Weights of a small GPT-style language model, trained from scratch on English Wikipedia: 1 head of 64.
Each number is 128 + 24 x the weight over the matrix's rms, rounded and kept within 0 to 255. Layers, rows and columns count from 0. Numbers have three digits each.

# layer 4 attention key, 64x64, rms 0.102, rows 0-63, columns 0-63
105145125132154119129097145122102110165123107142115137146115106141113110147100078117139110101159120122152116168095186137181133102124127146153102106129141147127067074142185107132153144147124123
107114146189143159161148105125124144119147185120122119168131140111114134150146099121127114164094114105112109097110051119120107111147128141142116118135116125116181083125077144123165106146117145
133119111085137107104103141149117133134126071105141161105122121155122130119097143127135141072151131146117136152147214132125141135140117123126126142130128139142074163126174110134084149108124083
133108097096113095098093129131109137151151074084124118121136114166128105133110115142146133106158137139119119136117193137145135124135108131122157127153135121119103135154181107110101150138143116
124118115061124097097100165091128142174123041112160164089120105155121118127119163116124130113173127134148145168127211138176135115120123108120144137147129123163072170115185110110083136115114101
110132122122158138152159149092147152106116139163119134092097140112107148118134174124116136165137137111110135114120117139116113143119160124125123159149123098125094148111102131114080114128136141
130106119057112100083092153128111112132107069096127164097132140150124120103092136144115154090160132148129148143147210128142144143114131109138127144129146135141067163124180107147074128134115115
156117129071095084104125113135105115131103081099121137093089135149147126101102118130125148098170137137101152168141190137153157146090127113128129174088151132159083160136140105154095124121121133
115129107172132181159144120130150107111116176156117105154115138098131128109132129141096148162104125136104142092152058098088128121135183131121103145137114137133165115120107115140162106119124140
152092110053120103090080140134131136153109079091118170102130121154151110110095127131132151100189139146120134148142191144136155134103116119109141140108132123146070186136184127134099132125113114
134139135212143160153149093152130117104132218155098084162151124096111142127146098113134127135092127106110119086106045109079135124131148145149102109122132150115192077136110117126166106133125141
103127140179138118154148118134118134131111184140119093152128117122123144140145134125132140159100120124111116119096051113132124102147132128144139125137155137107184104134101123133161112137135153
139114131133151125134129099142128112092112161099128137167137153105150155100132169160160150166136111130119128112176076115104108125154146128115158143115115131126156111129145137125120109129109124
135149139101104076108083142132141143148112103114176154127129104163159099134110146125138128067173139138153112182153200154158124110109109110106156114135153133133073145146169119113110160129129120
132134143186121150162141088121141146085122211125142129139154152116149118118151125125136129187122112137126117113119056095124132118115164122120127123098131095115191107143089133109124144144122150
146113122052108073084107149101112156169127060110133166108107098177120122116106131100109123100169151123140133154119239166144118142121088106129147121169122113118055171136190112132087147152127114
122155143175128107144152087115141142095119146092136119140135133090150115100149128146138125140145126143121117143148079110122107151125126112102152118137111139135153153135032130112106112140116131
127143133106153105115097110135112142119152104098156118174114117136150119151096093146160132111168134138145116161146177109145134143137112115129113119098156129126131119145081135104129153144147134
123141124113131124130130149159136129151135130156129156136117145134105111135095122103150137121074113135167129129112178119136136108118119150162099098106169150113137084121138095144138130136131098
140114132126118094125147099145155130099111134135137171125101147138156127144106122127122142105146134133123120157139142119171130155123102115122132127070125112121107185125099134114133122108108104
131143151145126159142145096127133126110137154157133124142139146086096145131136131135162137110121123099107119120128079102096127123132104127135113116120140144133159117109086142123149095102124131
140116097068095126110089158151112110165125070130142169116114111177119122124114096084118107100129137138136130134120212156165134136130121144133143119158123120130105153151231111135149147138153125
134145123134104119110119119097111123121131143149131155125148140126147133096127137152118152130097123148128114125113142119116134139135152130086129089128123114126141105138121111122114126142111106
145128092071104119109103156121129122128121106117128158094098099153140106104106158127109135122153129124132128129148197166128141123105142133129134128144112118131060128125180138125107122124132097
124110107071114096099079136135128100142127075110118160101135128149123109110111120118140128107170119144102140146144212149140148138106135149116135159129112130138084132142206109135120129134131109
149147112127088099124140144111126129138094125111164154111158152144121121095133142136098120109130135144100129126145086140109116137125120106117167149161089098113140182113185141114106140135123106
123115128188154151169137104134152112084114187123115145111156149102130122097168137152131169178094118160099144114123052117105142153122139109128124164106115129124177107129130171132133108114092128
109107144156158155127158129126151104094119159129095110153151172094136156150161132144112137148099102127118135107129049110108125131129170163161100128100112139133152078122123159157144118128122117
122136132066127111096097176131112119158127056121141153104116105166114098120079134117128112079167140144144133164126235164168129130122106137124135100133131112133053168144180111124113158143150114
131135121129110112132092097128125153134156108105121168137120120150127143141088084126163104121184148123128120148154146126151141126134075098117156154145148131141119143149114128109137143145127130
136113093097109077109120123135116122154122077151136179100129079143138136104098134101130107135175126119124144148108180168159130145137090130136157129143129114142078182146179115104096141146138109
121118129070084105089094142131104128155120056123127151110131121162122122122102129132113117100154129136122139161136227148160127141112125128120133136144131118155068165152195101125108144146134106
127148113105097137119111138122115121150141120106129137094141123142145090123111089123113095108168126131139139140132171152146144128106113148121112120127116144157083114149166117133171142129126113
136127136181116138161152106119124148128142178151141135143135159114125117120154086099136114172119133077118128087111049137101130133124144119141131106134123098126203085143112126122152122143132157
109139142172153149144157124129128133135143186140112111143111128098141124128162117119134114145088121087137122105107081144123119120134133163155101111131108158134165073121101126146183112125151146
121114106198133140143152115119150118083153188146133155116106159087129107117143121111116127163142130132119122098130078124118129137127130146147102127099136103119163128108078131153127125105126141
129114120152129184158144096129147118076142167127127152137162136110135112136160146128130147172124117143090136107168071114099122148127197139124099167075123122115179108124121133130123100085132131
133132161123135109129155127151146136130103131163156128122111112115165134116146146119138174159161125125124132105133116135156128138135131114111123116106115104095119135132129155115118146135120110
133131132204148140134149111130143137110132194152143119152165126102123144146149123141127115161099121130128119106138036123091096139142142134145144120141114117105187092136108122111138144138146142
127140151138103134140118098138132123099125159117127123126157141127132114123124127126136113114081126139099138134147111140130132153144104116113151140090130137140143144128112121115152125140118105
088140123205173166148141127145147133112127189148131087145139135092106142152161132116128110152103115116135102077117050111110105115157149153129131102121110127099181081117098154129168143121146121
101136146102108137148093106116117112151122121093110146110123114152140128121135115108111092141177121133145126167103157158203173091132152166120112135117137132181091117150139144126090143115128141
126113149173133158158136083115130135113148176138120109143145142087113127133141118140134104138138126106112129107105085131111103139118144135124124123130111132144181087132066129143145099118158129
118136121177158170154123139119149147120144184129150106155170134104119122143151145121147115162081117122178105108128064103101091109154139132111135108146096137107160119120095152103150135134140133
132162105129089143115110143096133146104141103103173133132141105154115085110122149155133121128111143137107148130153117124101109132120114096105182166150115111087138199125135112120116149128136117
147088116061099100111082151129136114170099080105126155088138131157126106122102151130123145110148131153142134129139195144115132136130146129133130142111120107124064162118211132130088133115119114
122161126169134123138137121104142160110157151155121127127125141119140117123123086154115099135117127093137135131153093122102117143127126127115136120129109137155153112121083111128137143155162123
132103111069140117120100153140114119156137059116144136125104130162132124117119119115137132104183138103162127164142195140194137115134081116129166134134138124153077172137167118114114136141129136
120127146160146173150162123135142131110140168164134101148135130117103121130148119125099145163098111118133126105137033126108108123141140130150101128116109120109198101112093140144146093124139143
148112133146142114118105130133131149120113106096141113163143111121164132126112153170150121134165123150143132186134120112163101090140152104090178139157130131127125163143074139107106156154120120
139098125148126127160176108111128143115149141138096113145133155121143136115146104123097092139110144068124124097123067132140117155146094108112154111156124124149180160112076097131139117137126137
118134122214123171151166121120149124123147200151107095136129147084114118136161109130119129170074132134141127095117032113097118136132139136138121124130115126100187104119078130141179126130124156
142147123072112086119093136120115138170125104111137179111139119167107123123100123116122130100157140143132128140129220139143146133122119123129128116138137113122083156145185124127108132133111102
101127128100125144114130166143108105157145103160100117122104142150094135140128128097126123092108118128158134120120204157125144128122136149162079120106123139128091119126188142153134142107131108
125098125185136130134153100148130119103133190144107111154130146112122127139164106136127132128104123108119123089109045118087124129130102136162133128119115138118196103129110125151172119128140151
143092150139136122121149117157139113109148122148130117121117144129170131163124125118148080106132132117123119150136135121163119125128081119135124111101133125119147135101106122136151148093141124
150145111153121122122141122093141151120123153118144136136146135116120126111149143153102123147089136142130125123162065120093113128136148105133147158137120120103174133120121155113112114147110122
136132113067108113113061150119123133159086094095147176113135105163132109106101148123132135102143129140137123163153186155129123116129114105122146144146124116140067188134202128113100135160130103
153138123064123098146122158114089123136136073129132139109106117156148125115104137112137121094142146130106121158147214121163145138093097112120143142145145122143091158126120098106100133126125125
133122096074106079085092168110129116160118078122123173111126106151136110113098129108122104089157151141135130142110230158152130134132106133144137118149122116131039166121190112128111152141133112
126145135169154155146138110131121121138144170129128084148160158100141129152154099133143127149134117121136114108113044109121118124131170159143110113138129127135180084128084131153148118110132154
133138124094119124135126165152111142125131090154102151112106103167101131123096119092112112122123132099135128126124161149133159131126134130150121136110122126130086114111133120117145115145164143
127106123186132162151145091128148126092117207127125090137149149091136130122160112144109151165099129141106124104140010110089115121134156114122135147126133117116185118110073122125166085123130154
136095088107131106125140176133126114118139074118127150108119115152150128132134134124092110115146126112128120143157156171147145149130117117139114128110109112121067129109163138123124131123128130